{
  "n_layer": 12,
  "d_model": 160,
  "n_head": 5,
  "n_kv_head": 5,
  "head_dim": 32,
  "d_mlp": 1280,
  "vocab_size": 8192,
  "activation": "squared_relu",
  "norm": "rmsnorm",
  "norm_place": "pre",
  "norm_eps": 1e-05,
  "positions": "rope",
  "rope_base": 10000.0,
  "rope_fraction": 1.0,
  "qk_norm": true,
  "attn_scale": 0.282,
  "bias": "none",
  "tie_embeddings": false,
  "parallel_block": false,
  "extras": ["capped logits"],
  "init": "uniform",
  "init_std_qkv": 0.0408,
  "init_std_o": 0.0,
  "init_std_up": 0.0408,
  "init_std_down": 0.0,
  "optimizer": "soap_variant",
  "lr": 0.0106,
  "lr_mult_o": 0.724,
  "beta1": 0.95,
  "beta2": 0.95,
  "lr_head": 0.0105,
  "warmup_steps": 110,
  "schedule": "wsd",
  "decay_fraction": 0.553,
  "decay_shape": "linear",
  "final_lr_fraction": 0.1,
  "batch_tokens": 65536,
  "seq_len": 512,
  "doc_mask": false,
  "train_tokens": 242900000,
  "steps": 3707,
  "dataset": "wikipedia_en"
}
Each number is 128 + 24 x the weight over the matrix's rms, rounded and kept within 0 to 255. Layers, rows and columns count from 0. Numbers have three digits each.

# layer 8 MLP up, 1280x160, rms 0.241, rows 384-470, columns 0-79
132109157114075176118205093113128128133128113141093150105100144121108105158123159115129136130115167098126118095127094144117135112098139154110106139124089161139109113159144114109144142159125126141148128162099147144143102127159152166145143119
104108162090134156148133147145109104099136082153139126171152134113140125148123143145125097140151143105094134085140133092145134180129142110107142125085160126160153111111133152139136123119141103157163119139129129126134139122073187149102150120
152132122127117125106145138110082085092091128148143142095117123173134168108129126139144153109142146151176151090123150087105129107103151148134120169123153112089087156124144112174148076147110132117138121125116139117112133122129095122145135146
112109150112115164143154120120123131150131117139131110127118118138118149106135154121125093142158122113191097080125143136098115131140122125140129103157122135134121139121103156180090165136147136075109116125103111143131108076122116136112102100
172117131121085139086104117115128099151094108148111095091151140122119121128157153172117126095168126130142123135113122112127118128164127144161119131126145141108072115108139118189155124140129174153117084080122156118115114112118107117121106160
145131147113158085123134091140145128110139084124113127120150128163137133086101123123132129117133164162101186147106125151111110133125132114124107117128125130099169095100128161116148114102112120147175107126159150143125167124148101118089179131
143137106142107121115205134138147151112129102109144105151077134149120139135126196113118141127095149135121142109126142183116130154091107137131112180149097080159131146152100149146123124115120111137098131094108125119143147120115109146116100148
110115118146115074126141082155108138143139100121140130120148095158176126133119151081140101118104139097141118096087170157125173155145118136137132139132135116144134135143142133131140134168129119161147102110132161166133136129094123121126092115
129114100123173125101138110128143118096149123145122133119137132166134139171133094164110112137122100148154121154101092090157120139111107169141179128101106120136097075131169117105061110107096118081108157126106135124117177127091139128143160115
119122116122138120133158133119122155118141095183147142125123118186131142148154128176197096164129168157128124136145137127177156130101119065120147159104150122114130091189136090140139141139152120100153095119088140097115114131133123101085158160
150189143184154082092109101141137113129182137076110135140119165105156163072135110118132081128120123124141149091169140116124119148148110143134144143116117098146129086108068134151126141097134115143095122153123102130146194078098127183106096119
114143114107131101142136094139115127137141154152125092143096088084133145145104119138118144140123122100106146092127117131127117146084112124167100097149160134153161119101138118104120142137134114143110126062118111108110109138122165159122122146
097106156124100166162099126140143125157098112142098121126142176157106142143137173133139123125125177152103139106173120102124124129152113099140117129113081087139171102164130126135137135126099144103130145168126173112159104132123174150114123160
153165116140151173158095124113136125096090155169151111134112134135132151143117096128135111122131140136137110128156144146119137106144116151097111100116126134166094101146114146128088116119162103097105137124102142136136141107145137108140137124
147137120101131120134132129140087097164120119135147116154131163116115190130109106150117085122161111144105111144123138131149104143146129128126125123133150132092129165117091121107157117135146105205149133108137117100131123112091155078125147138
114165133134091115113114104124103089147127181173121072152133155135160174134139144118167089132113162166138074103149138128128121136133121127170145083151157154123140103100147131110116113125149120150134133133104114101116114141130104108087135149
183194113137151143133125096122142112163109112118145148124146091160130124143109130117130135118078077172120119145119166122133150134100087133132094153122108121122132140171107099133161151108129116149121136125130136107173110102142125166130124139
158159110134164120147143163151134181084112154144144117136087127176119143120115139089123095150119098139115074086103138165141142136123206121140092127176119135116141126111121048132125132081139125088103165140106144109108140149095106130106117071
135081150110101133145088146120128145091115138137158165103111144115104117103170132162139130112125125131122123096177162129092152135157117099147109122134146132117120095137153096118133103124119129161145079165113108121101115127151139108115137116
130135102160125145126141143171120115117077176187113154151105128105148157127143080104095146167149116148132153116121118088098082136116120085118136143159155133122119068120118140159163137108156092153120102129122096154096143172082138119147097131
138138117114115122160143139132124140111126126125113135110093119147187112174150141127079114127079158117140117095133162149123146132147150149091114123111111135138112103133127071141128107119153118125130162126147097095091114179102117122140136133
135134108133156092171124079104095101095119105121143138113116094121085142144116151098114119121129126113101104124153137116148141117132150201106162135138137111142173115069123149114137125156118083114126112101125128138124170078079148114151142102
132167118176154159138093135102152109146122146145128123175138104129115156137149132109143103154133155124128125146114126094135118108126141147133103137136124136133074121144142137127097106153142116118111122129127112113154123179096151120115157163
152129159129099091134151113160125137085131102152133082131102143119129107071110121098113130139156145126165122123177128165177126153176073122157143103204135143173152097098156085172128162100146144124133174112139154124100148120114140145115130132
157119162093104155163156082106147093077119133102118151150091110124146140135133146092117155138175111041175112105114155134171114137095158092133116122131151071132137146143139115116111106174129100153103138120122162092112132117104148158165127098
095159095095111144128101153131132095133130073141141126111139084156109136112112155182143154110140138191119136104155118120102166133115102154145117126084099119112140101126174153084112127123115096144073085132140114103100159097111152163171102086
174132131108100161129127131135103117130133125105108104103146113119133162085137158157165117171120169087122084134091101131128184147113135174148101121065122131107124143084116156126161128104090114106105118150141143140149141122141064122114096140
109126126141145156129127106184113126099113157134102123153128131134155110135141125145157131134064126135083134122146168107123142135132122083138108155112157131114140135124157140108112125165102118133195152093152133130116137125161152119132113104
133147119146094122160130126094125139133158156114131124130111146123151144121147091113130126150107134128139104130129096132147121119125155103142088183089141157106095119120141129118088150145120116131092128107109142147156101142085127112132150097
113130123133131159112141137098129111166131146116110130142119105139127134111169131184125134132142142125113123135122131133133153147140151134114119099117128131147131087136126118139144106131153106111144116133136157115136066162118137096107118120
134126131080095131138142124167145130096107128133130148105155128154105123167140099132155093092125122166155133133130099132150147143154147134066136113092119123125147127148112181139172147150149092137103141125156155093097138122131107143113114092
214133105171194139095170156133136099159101158191095180106113138084145126104182124090125086140154152186174144087133092075076180146168166084115166161204167158094150088110144117123100084128123092127153062138122140181078172185119136132149145130
141110126080150127149101167123125138143121173173124129122126123156095120118096125178148090090143179159165064124032101103138075152110122170090133163102119139093118133097157153138133111126105113160114082132153142103098137146151144147148171124
116166131124170115147136151145129152118111102078140160132106114155147200138139099137093140140120150154075139116121113112111102143138130145118090146145089148122140133123165089117139120115154101134065124093107137062108119149128179158094141170
103143153117144115145126130133138109095127185104117112127103189138136136096143141114099109137115131146110132085153185122105108138129139134121152071111146161153154079119127107146106136120116130096169132095130072178081150110145070161142113157
136124136088116126116137155139112098124130086115131132130190121123133101162189130125149126113135158149121113120118130107145179102155160134081093091125140128110105155143140157105093178106096103139162076100156114157142106096112102101103148096
161157119151125115128161142135147162138137097135127119098096116118136133162117111193148125136137126136128093106131094134150143118157128116157113095135122102146101126136143112131154052144097140119165175150149060130095153163180112127124141162
151136105063096122129147115138119142072140099101117139113153096089150119098125123140135139100110147131096120127123087105137128154121115131103132096121151111116107079136111126123123065136107088155126119139144107130103159144136126126125125143
109122107150115161181113140121122103161109128150141158124082122095111123099106121190135085156117178102158135103127133127100088145107092139125146086134150155098124095139091118149123122132139127135118129097107125110109104103107151120167105183
116124120130101100153073073133119115098194147147136090107105122159088154129143132101133140091135131144120128090157118079088136096135131132116102111119127095113109098092145105095132146120113086096158110106075109101117139091086112125139137113
111115112081120120114074173123132125138128139153108112133137101133103084116130149100129140102149141090097131148132087106151147137149119138147155146117151131142155154102123104105149153131169104139097154110132142159083117148130137107137081092
134142126145153116082127130152149124142166138128120156157130108150156122134095123113077114107090132161111144156141167149096091135142131113078126096133126118100099100118140133170124146150141120116139123148111134147128140113138125112135116106
193156137114107138156157097110146127118096131133088105142127084119108178118147102088142125120085126156115107141105149117107075117157143126141117168090159117141115130123139143114142072166128152117125136121159128110119111128109168101077169121
097147108101120164143154139126110112157104106174108188097122091139122130151140154112086144118153137149157134113143097131113116158132103136158135106116134096136165136141178117105135155106113124124191119095142109115159136122157127117180175101
090133108090087129098188126131132081101109128140150101114154108148053137160141102123113093104114136138134122113188130154096140115139088132135127098145142098109171153141101141151159154157141123122163158096118113123157104108135135136118143121
167129131143114124113077138107111145139132141117132132105141108102086093128127098096122126115140115136115133118134108155138157145130094120145144143116149118154099114122119117115133118129101123143145159085128148130105122132109117126132145108
148135100087123175140138132142150139089128132111148133187072100105132129138148146097152077145130091117117140091145176082158181135173180097091158089145162084143139122132147127093095083145113160139140112110105114052122121120106134137101142139
131098140130094154141125130142098144141119092140119092175113121134136155156124135152121147159119099166141183127124105178148144122152129164088175076136146126140139150114145115132159158163117129118159108140155145099103111101139161123131157145
111151170154131135092147134097146097120143103094122115152138137089132097130143120128130129182145111107153118156129104147150116121151119158122085098108131148111091128097127148149147095162158123173187112146180112169146145131137147111160145168
156107163085107144138143165148136106115132122128146128136140164133173137152146107103126158113137128172146152086101101129143152140134156142121140107152114151134140142156122147110097162150090110134136138080102134127104127161102104115150095130
087141132130118136120160142139130097146081109085137120125152123133125152137114162156108116149147121164117126113142140131138107163144131127109161083125141131134162141119137122125106160149104125153112179140145124140152139076120085151129119127
128121093130139161120102075159161124143128149096119132103144119119115115127092160136164103159125153122136189163117123165120155142133116111128124113124158098140077089160105128143091133134123145157136081124167142126135184127121175127149127138
089128138112149107130118172152106128145130137142128090160178123138124131145131119138127140119135087110134177103106134172167150119142102152168114123156126134137122145147106127129098178182164142161165109181084127116141118109136159158127145128
117103171121137094124122121126121164130122161117137142142117173150151105101108138113154118122097130115117134151115122105111120166085078102110070116114133120126096134133127094105121153154145121107142105114096143141138159121164094163138129121
140163145105161130140115146148143194158097140137079076119105158153101129150115127104135081112163128149149131160166145122103147141142173157108101146151123130144133116134114120150111123149093102141100139133095131126161152153173059158124129121
115135106127110106140127136094092075153086144072163140149121152136133125133116120124180117126114123122133104177103184125102157154141106117098129126112095104126151165158139128150102118136102138151108126125133148147186085118083146140094145093
101138079099112161156127106126090121097157134136090106159120126138094104101116088110123098135131111130128141142119142134171154133108095116187144108163141094130108100147109108103147123122159126104071146136121055123097142150122139126123115097
091182156126159137147118125137122109091105115103129181166119134113128160143078122165154147125112140090153159132095134124120149164115155130155123130140129111108124134035130129154116079133184155154108101101116190144109138122110170134142148184
128138156103131167128170196139154086106083091120119134139126163115158148164161135146122104127111145108106116067124164139109164141128125132162096121112141126130109085146182129146119108148151119109163082134115152078099134162142108122141144122
126119106145112132108124122165152175146117159142113135131128162140130123126135154151097141121135125151137105154133133136119112137132122110112117168153082109065142116159095110110102166101124125143113167112114131146128125099083106111119133143
118172142124109126116176126136120126107131131080172139163154145122134106111101096112125139115115119099174137129128131134164165139131114108119139113174114129137119126129140116145134138152079130129120105129139100139090113110070131084156188146
145151130129145112141153139148123136104124101128101133141134135174140124124126113103147161138079120126102113121143134158159098106123131100071120152185143110109130104139110111123137151125072141098103146154136130146114087159117142141146122153
136144138142121115113103144152150131103150130153091139100110121114119124156119136182123147116101139128110146146138107131131127136122130118129163126088164123140126163157171149148136088127130110130113138088114159143099137139099139092146129120
094115073146123119130118135121160129145095120172132119148152110153151095147122111130118117095111090122100162126160125102103108131149099147141135111201134126117156153112084144125140135195117148136086108142147181129095161135102149112124120125
146138123114131141172144101124131140111106147169119101107151111173177136121106149162123126111125140146137124167161146124148157173142160114131115137117119086153178156065135123144110128099134138115115145132131120104154138164122085136137143128
198144135148129086164145100115129156123107114137127173134104152122151118155121133121146126171137125154076102166124114139141149165118151100068092095143099141118136082130085123098131117114178146112100133127127148138127156065102137166189132129
104201116151144106155165096117146135165117121099152113106155100133180083165135113091116143126128141142114138118099123140119090130190158148088120104114151171121142147153176114094145097153135112133133081131091086121093080135128119109152100125
134136143149093163109128113150154120140111107108136118159108123131135141146129160114114110141143108182132165138140115143110095148124104156109180140130124139169131104137139148098129122141128125137100141111083145143122113104093153121101161147
143104135135140126147137180131129142088122130141076124154081113134091150137123108096120091103167131178128112101104129091142132115122134116108134106166136153116123146107128134130137111135145137090124134107099109149135106104135183136132107132
212126093104129091141116118121100119141130120085133128186132100116107168125141150093157167098147148111142156137104160117142116121121090165078149148097140107126157090100142127170080130132126111154102134137125128172193132151114139160127118114
152138159090134151111150187130128118106108116134156114107133137096145125111152125115144149117181155150133136160120107120159179152095118147122132134108144121139144140104106096098104126112162136143144108123129150109062158092152118153161086106
154145132149122088116096186103167108110081096116151122174127136154115161132176159139118126111121138146151135104159124121140181168133117155111117132124120143137114095147135150138141095139114115154114124106134155099128119109140133113124143122
142121126132137137103123143177125117144089077084115082155134139106142151119113095128109133096164096111119161088119151145126113132110125100159105097159123110140088089150121142170149139168115084137122109198102155122134153126157082155135164129
120131150118112132129146108163136107120163118125129145191121151130094130154109105123122102121097092103120103128146114149148131098172168135134133100152155123148126090141102112194098109136136138135141129124158125122108109109183109142164168152
153143142115076131168149114151096144126152110093088144134123147145107157102143113128109143129162179150109139115093126145125098135107119114106176133097119145100132119130142121109131200119137116123102078127139165185174139113131107138129136076
118130105123126181135150129099152119128102155148134097141126145158139132186143136105131194112083112108126140130168139086174168146170114086123185062150135145122096158128106123129156142164105112155096104158085133127204080161127122100140101128
174133103180127134105109096179111138117097108132116147115107109153154149111111133107108140122137119129120134111120100118137118163149151103100123164155139139110150136131155128097137110090146145168139133124131083127096166107154131094132125114
081112177188140170139114133131136143148108116124130142141119128168131160067129123116145161131101116127109136169142112123117152104148146158139118091145118106130078119154092094135088120111105141131104144151151155109161139103142156144144096180
100131159122107126124132096122134131150178139133140111166096155133138104138113126138145144090135132101116121144169128114122132124153177127137111118128105084113127127075125131137118077129110106113175128119089118117136141146191112132092143095
099143116097133121150149103125149151116145136136159132145141178112151127141140122141119139127102120086129140137112142125140113156179123100159173121101093130128136146167130140145137145179116131143105117099118121092120098117112124108135106122
122109180099146098097092111126173116142068175105097155182146085115134165126150176141145087091111117153105091110075111090121096134129108159114177098094174181106129090135067129151133087131157110157132124115126111185138116129102138128099092111
121103148101139158089176174106124159149129097150124139138096148169124119169112137121130140073151140124122166151135113120108141138176142154127152166143130072141132132132129117134175134118138144114149100163135103148119132108121082111125131175
121097123106157109172134125125092127145105106125118152153130104119104076093154160155112113124147133168151155121149083149122139167187139178125126133140160129150113086125157114137095108125123173125152159117101097085128128108156114149114109144
189144108111092153137189124126113127136116121093121110135123085127158106093120155133116123158182121161126136103165106083166144156130143155140185107131116146135119133118100113129158130147174132199117102129080148147153114119131131144126156145
175112153137149156136143156162172119127130113109105105147170134126117139130150159129164134132103118177169136168116136115101123142149139108158147139135134116153106100173086113156116134109126158142102123131106098139126134160109135144126126190
108078113095111089120093129100105132106131134149128157145104100146161121116102112119162115155129192093095136132123102102153157140153137121087173125154132119116127104142132140174099151141106128150131103103163142114121112123149079179150116100
139171101097082124160119151146073082118079120121123140139150115154114123112139117147114090069174120122097151142121134089094129126116123134103095168144124093116192120135145079139133121111109133093126114138131142139115155122109148141116157116
# layer 8 MLP down (transposed), 1280x160, rms 0.247, rows 384-469, columns 0-79
176169115122144132113157127152134142124171134104134105086100148133139084141095169141106115143125147141132176130108144137131114134132115101124112111126117111158114088139129138094168113132119119120108117154138144120108167150101107126115103117
145147118120135104095100068099100128116170153141103105156082118147137113128133132129112112144122122122142132159091149166121150087133084099161148152122113137113141146112109142101118130127112139112174146136145127127129104179152115155143125145
172135091131118194106129102148106112144109088172080156126168097119131150136092155113097129124150145139122127123161112122154100100171142130107145119157076127121130182162122121129166127095128109126137153165118137146160117108117145105123113138
126142159123113083126129144107107147150123120124089089083095200105083152100075145150077117140154122122114128096122129132122138074101164152109135140095128157138129096135127139116111104120140156124083104104118125109124175164113099134104121178
121107093154120148109119127098151123142176171119134130111159144120128102115119125104144160119164122119116104144136148115100138091133164133132125117110109128138096123142144119148123093177184088167114125135169115154123165169091124107107066103
127099136108168103132108133127142136086154153123144132098150146123199162076120126118151112136186121121213160096109145126127129121115128131104129130121146115163112152128097129102148130135110133107125143124145061098144133114115130160116147104
139101098118152159091099146115127135086146144118106118136161144159111147114090112144108131124139105112149117044156116124160156106136169145125116129153103090141158135153131167104129132093123127120118154180117152141102130160149114120158088107
104105197101137111115136124148117123122104132089144139153143090086114131105172165134108104105103099152145110129102164103146123204133135135142153132137104113152115135098096143139146168148186104150151114116057115135144167147135084127117120110
158130080159149104163170126133165129097134154119087128093138142156154121126099165096117123163129146121125107099159134143144101088163127133104147125129137103133106123136157140125171095101144143153139134133123081106122143125121159132129088097
104119105140104136170174155116161069093137163117135157155065126168141105134147103091160137113113169155132129128162131091160118099132141135116106121128113138158080157177124157084059132115082130105103119123118081108115082122153114142114136155
099130135142173116094179156121187113134171129125140121150130141147150135123137133123132139117082082174088100154135138117155094150171185119169108128135136149124131127112153125111149165112147153128157106122140133166124076101105147183167137160
131146113150122110163121167093124148127115151156075099120155100122120128210134141107156130080125134085124175148112135132108065198102131131119120135113110123118075102114128131149118157127167116117093113133136118132127101134109134127166113137
160173098134147129138127095118163095110118135093125098126151145110144165161152178126115114148146123108158122150101112128145156096092140133161149137102090144106082114126147104120117128137092104114127086183152108152099155160122139147091159098
120106161144100099101125159132137104138098135110143141114126124129128121139100115094142157161159143125122100159110172116151114107122111169143156114123087118147154138072168163114118130123094135111138136137099114112118105145124141140132097136
135137129135161111157145100118143145166089147150147148147143158172147107104115085115105112131134117140078158107109129109143105137125156105146123151120134119119118125163060109156115133103131182138151107165113162155105092123132174104120126145
094128168132147154062122176119090138142146189088096121079080130157165121182147099176198120065142079202136166089132145115137057135154130135152109136153099097113129099116142081145195176130174176174073111152079145108112153119121089101066125151
152155124168158127147109162131120110143139099099123115106099117092115124127127156137087104130125113114133151120145128122092109104129129173128141111095107125142137168161136151125125116127154109144130119114129102140146183115081070097149118123
168161129146150094109145128071123129169122093098162130127136146137114149112076113096131139112124146182081108123112158149158153127129121137153155108120121187091101058188126161126149132160103150118134141170107132142108135108123094126124149120
095077100195109114129148129113130144129136086128138134130130138169155094109096133127145129143124124123181111168121117141106136095126128148146156124170133115102164122130115119099153161157164130123151173086162134087125155147127155118136120123
149068163135101121158128150091111130115148120096169128094132126167142092112113120150140130136095127122118140161123128173125167105126116130146139105142143102112081133136102157146159183145109153111130150160131125107157115159102165144151115098
127136095165157146145139075134162135126099103149127115074161083117127078089156132135145090114129163145089124094087185126108158112112137125104155161107127140138132121183097085114157124118144143140132155206141154133134139130131124110162104117
194112109097149147130095128129109126089141128137119163147137144134102128156122139082129181125141163136086160142092192093109165102133133102152158145127132116145135103084155131149164108154106080132136131121113153167138107127100078083161110177
139106136157149143136156142123142145137143150121157134124135124113147131121108113114157131117109112141128086111104145123145114075138140129102125158115116168168122125154137126106152137103097115093125121160121119128131125103134115130112127143
126135148093148140126128134112126128166126113110093147096116142108113103149096137130169125092076084131120138103167112145140142124159119151150108125070097115122165099127086118122082139132132167133148157163122128132108118140095161184111145107
136134146092156142137107158160140131159138101138073121125131097118117142053083106145155154158144148114102145134171112107153122103166115143091130144111101085141130122137115163148099127132075152132143157119149121133185171132109130141091090106
097178117143114137138161144150135139098142111154105147112141081101131084112133112141124110110150126103183128147133124146129135175141126104113100101114123152134101152116138125118140143181151107170136102073100107159126164130178129153142147167
082111108156116116140139160130131071149120140133124095106163131142133119120140094108175143130089141072122131165151107107137140125110144108134107073133135100124091122136133118146130109085106066164146140147152135092127133105113128090167117157
121119156121141163136087133169132109132167158105136073129104141149162125147140131149135102114147149111155133135121121102153153135127116123167127148121130161136135122105134115137131080155128130107151141127150156101131139090122125119150126135
135132088130125141159123111088117095086172155144091088124132126167161152126148120086105079127158101101131127157122100132125138101137155148103113112104115145125129125125089161116104136098133110141157113129141175130128125155139160122139125124
101159144142135147094136123127126102083117138107103166167109151139132087148114134133133149157132160123107135131143127103101108146115154130102140156111113123123138096132131151118107117097143125108103082103122129129112111128109136103123099137
144163134149134137122135155113143108128147159155113147158096116130130127101108108125140131154111114127161098081123124124101147137175122127139142111100115098146141117162124128177120107105140113114137099157071154124152148113081107091144074129
084072204188135116131108164113155128092119154070153138099135189168106065099138156132117163110117127140138223137131128115148160105167151148139131119095132092108080124147117146133151161106100095154117091137118090157213111145156072096135105155
147120134101163158106142124135147188112128108148088118105154127104113120125106134109106092125140089130092142148139130116082165132161140120129137139154079162136151087091107059091137124159133166093092173150185153118137087145127107113123096118
117187108117106065163141134111104189151117108090173114139105121183169177128127088097141138103122131116131143118094067114073120113164178123087102131088101106115137076146144115140158133123128095092139184105097157108133093133119090091136108106
194138142138138124153149104163138140129171144087086099159155109099149114130130089095077119089127211169129091103141138164110128129124109177142155131127112143117130090123151100104154153106135137094131104119152147125083171114115119101140102132
119114112153103118123127093124114126133151100116153149128107140118183130108091149131130068132139152122109119122120139139121138121131155106168142116123169151131182118120197133133126084158124156105126116143115121127099120103135112131142072126
118153157102159163093158152093119141106143145138102124119129147122167118132130135127147149104144144098113080096121094151082093164127088078149136109119131098147141170132170135134105104139157171159150122128116130126112107119102147117121161138
134165096118123114111120117105095151163138099139134128114147104145107087116104115097107141147104172088172125092094148101129125154121117100148107140091142126138108114111102113149162138113137161133142134106158138139117119068163089143151156122
120110162165135107163107105118109126082144149158066102138119133108113179150131127146126181110099123155112099113143089144135186122106087130147114132092105121080161116133109157117143152105081158182159126150129105131176095160073152128134102138
090110117131088070113133133186114053104149117113145118110133131137068148149127131136158154121147168090150089148133121123113115104153137099119063093110162111152112149134131107095137131113129139108087100100116136070119111119156121151157157098
127125165109109138134129118124096111142105143118124112130110117096116132114090164085132139123117134125155140128092117110157135128123155105111150146128142147155120139129158094119159131144153127148103148135118111125120134153141111112121126099
110129148119109128155113110118162135108083118161123131097106093114153103124129098101085120143132133114115116134098140117152161093138155145097138115120095139174129148093135095103134108133095121131165078109103123127104153101170136115118166107
137134094125129112109166133129134115117166114124135102101083141117148146136118131136135159138125115163134071160122149115114144076180150134139152152120123166161125146171121118098116104121106151157164147126192120130116124133116111108065166139
096173127129140116091108120103137150128105146107121136155167125099164138189172141128136185157102122150152102076093126085146063117079122112137084158052158123081136116146106138119152089134168098138166086125126148131127136078108143151127177133
112132131121110083111102103136146120132148141134145126148124151122144128130121158114147123094094150135181129104152123110148126147147148177136112156111150141125136115154127152115137057100156112124141154126122106114117125129170096113179142135
146110144106187091167089141096123184106127131142157099126137119135113122128109108105100140120112123100157111075115146146121160102102127118132147133132117127116107136124166112097097089111109150120136128092133124125104116146140151106158093127
116116127074143141131107121185138155097070142094098111137117114125117147108153134130139139116103126145146139118129142116127134121101151119176052089126161150160094169146122170167159099121148107075095134138162157081149114110138126100128143164
141133112133125116141119146093145155159107150145154089124122153152107074137124105141171113156140069129096135093126131137130115130136122130108133110156122169137106121115146171147130110095114085149137105130096122147105158138162157115128089134
115108076137159128122111124093107136152127109141131129133152126090147151144097118129116127149085128141146108127144135147160126090076094140143096137166106131110169133115133154125093136124113162117170151156108155123139120126167109114122130135
152133115135163076138090103163130118116157105089078099119102127136165095162129132114109116109133103078128141142117123148100167085145133194093122170088131134147118174126143161120106116145123113133123095158144131098100107177140119096143135133
159106126130128127112129119107164140089173098153102131148101129133124122108130173105119159138083136120168144137103112092155132130093146120103096154104131133139091118144094131131145117132141142127134126147100097142122091178117167137128133126
093141118127125124089124135107146126106130140110144078144155141111123121101186121069056119123141097126128101127131111084121128123162154129130134147136130131149153142148170133157180169162138143140138122156137129110104081108125133141138100161
166130135152119134105152154123127169124129135110088151091105114133124087113099142106169062105122152121119096118141110123153111104161165158125137171120116108174083127144158121139155150141131127125164156161139127151111112168164122148139111119
120113082149166125160134102099107118090090138136132134099135100151093123091184119100130113102096171120112108111089084186156149090174137127132153120111127142085102179123148121098131112087138132144127106138139112114153115078157117108112130095
156120185116093123131096149121125154148167146136167116132086122157141134114121075118154138103115154117136129092118126157104162160141154136127083122166126152115134116180116146140083141159140165144122075124109103122145129113182078125151112143
142101141088095106144116127120125102093156123142142100094146131137165144083121146088134173131113164139157118141125159133120133094157145177125140175105117162152116110186127134138132130070126100122107090128131116159079115137116135138133117140
087091129138135171158127140132089134122138127131130127112118131143109089135058133115147147118121113114129144149084122130104123058118157132128113117126181147094133109129113121101114118086123120122138116149102140150120168158113121137110134145
141126158099171123133157121148132091142148137095105115112115105133132118118162159164094147128113135118135097145099137129096084151153127161092113073139118149140174144119119142147086094113153136160101133093122133109152170063132144067151127130
163111122142153121142145090116175146115128102116168113109115117117155149156135121141077113107178103156189112144108156090109123084137144133109122124123148160154132127147085143138109095108104144161122159133150154091143110110137156119140114090
135132114099117148144071164161093153117132087117141124165127178092121122161150115144115118136165143086130129147110142167153143073066059121133118122135126115083103131093130124145089172152134134119118154097145134143112087163140164151101099144
131134145133091095099186129146140156140150085062152118113114127135113106144135123120151137128127105090166116164101147139096130119114131121090144159151146147139105118149149113084110218105119154131114173134095080125127108160126091153127103143
116133127121144087106132134117138100143100106091147096102143093081112168143134159105087144125092145149128133128121153126129144066140126146124126131148097071085097115145073120112146126121127129149108078162089102116129136069105126135118108103
095126141130115125124132130112167115119134123119135122110107139121113111124118151162136122097112107126165153126132113128127126076101134140113123111113143155106100109135117128110137113142160104097125128115147136126091146133151157111131137105
105084145108115106108113102120128104115137152138063118140119149150135090111116099143124119098109101103152148132135143089133138152104107132109099123132155127123149056150111170138106124129107134129124133109139134105131136077130106092122093058
146092094100117164129119139127104157166117155118121121154166137126138107115127128141147131120089143122162140122115109113142108147122165136123130139141112103096119163124107136104138101135125124151109142167147124168112143162147066124159116120
188127133188087080130133129128097173125131093094127153160121159132110141075180138081100154105125160105121125114156114111129140145137131109130100092144117116119117095082151151154116128135143126096142136121161140111115152104091121156117161116
105092128141065126161113115106127109103138093152143149130158146148142111133081163115173107120137128108154146143138112113124177135148153129124098076155118133174117152216146132063116119175184126087131131130140084138132114133118110082100145110
102101148172043113181105122136100114104129128109097117107070115152155167134085164151131133119126135126180132135139074132192148143137137154120104134142120108122102131117137119153125094129140137149147114107095104123115037102107141115147124112
143101105147195092090147130141157119105106133089112160141135147118150122139108141119107106095128141136099163148140155128160116102118146155144112097170139140116129120077118123099114108178095132156097152133156130144113124159118163139085150164
173147183130118105149085143134107126114141188146103178134138133165135156137130105097139099096118132078135170161125136107108131068121150140107096156144094088145139135136160118142092166124134140095141113160148118095123096134094125116149090138
091145120118112147115119098118093104105124149099055088137144121074117152126111115099143097168106108121135126095112153151112082103110155104132132132107152145138143144126137116133118128131130156130143092126138127117150129156123090148176181152
119092087135111136137120129102135131132120132108153102107128145105155127144076111150127135112113148101153128126088130120090106113128137151141145109110134147143128122116103147131141112143113132132112140152155121137108130109138140127076096099
123115131091150114116103127102162122148135122105097171087120116127126150186090109143138188101130123130112127110133081166129169101092147124059124118170095141084140111171165138101133135140144136098136140154131111094116153158137110078118103154
160109074100143108131120127130144156095162101102174106147069134195136162128090112109103117118120124146099116154169116140143153131119152143073149155142142092129132139117083134112164102157092117158121120110197093105169128112162128107131172176
148105103156145111172145113116152160124113128095124104121134126152140156085088110153131158120136136109168104114085127103116134121110123104163126113083088114102142143130144143115139155156117107121116135125108097126128137139148090148152143146
140108138101138129139139128154094143126180124094140123118163154116166131129172165131132105120078173122134100122151128092141108196126159106081101097127142082189120124117077095130152139140123180112164068111131126165117110143123142151114123144
156127102118114081113122130157111084087143152117136111108103111123132102186147062137136098105164117152088144123150084111154128167139148127132096145124120140164132100139119128099154156132127103138071111106095098151128114152139119130150128133
116144161148118133115128073126123148103132171139104127123134098119134151107144172125136110141135102130125125117120111168147130072139093071113137153123119142151133109139148133121165114111112147160135132111119120124125105149127101107164119119
150099122075098172139116172138126119113154129117102103137087137106156113124116151153154176122110147103164122131124128134145145150142089134168156188150182149144165119125145189131114177145176129142120108102125111113168136162144098123111125156
085112115127132105108156149088151112133122095131132110132127180129086118146140116136143116150112099098137110151130121164138129116160126091142151123089173160149097154092149081125133080150167116103092114140167146142126120153129072121090145156
126090154142115147153150110162065088098042140146119117154117154146115096089106094089103117160137122131146181152157132156126151121180182196169131127129133125107155090196183147137113107179159167089134103189153104103179139208173144109103148111
158120150112118117138112111110143117153124155144122133096076160142126118096151090088171115097141167109117130142084146135104127109131131124093139116160123113102087147157119105127151161122139146128101093121107143090100133154103111114090142110
130121084131140135112123110127150091133152133108125137146094132164134154134144144120143096155104109103129144111149138097120126159099103102125184135128128185149127095117155142093122156148095119149161174147097121158133110149105129091087100123
139160118170084166162160117106114184172135138092146120097148092149133140108087128131132129139156170125179126116100104138147161150131142110141190144171120084148146110134138166060131118132109144182121124167112129100122138103136118087108108132
100099136142114129122143177113158149081155118110155176115108154100189148130156129130123169149152140139164134163130087100130122113129097094117141101093127144115138153144089104144120140119141138135143152132112145137113144163106114091128157116
086140127111146160159115080118126131127153135145120144113125118132184119102089119111100144132074160117088115136110106139084127138140119112097140175116103135123122103112134138137077125144135151121124141146147081176117161131148137182152117140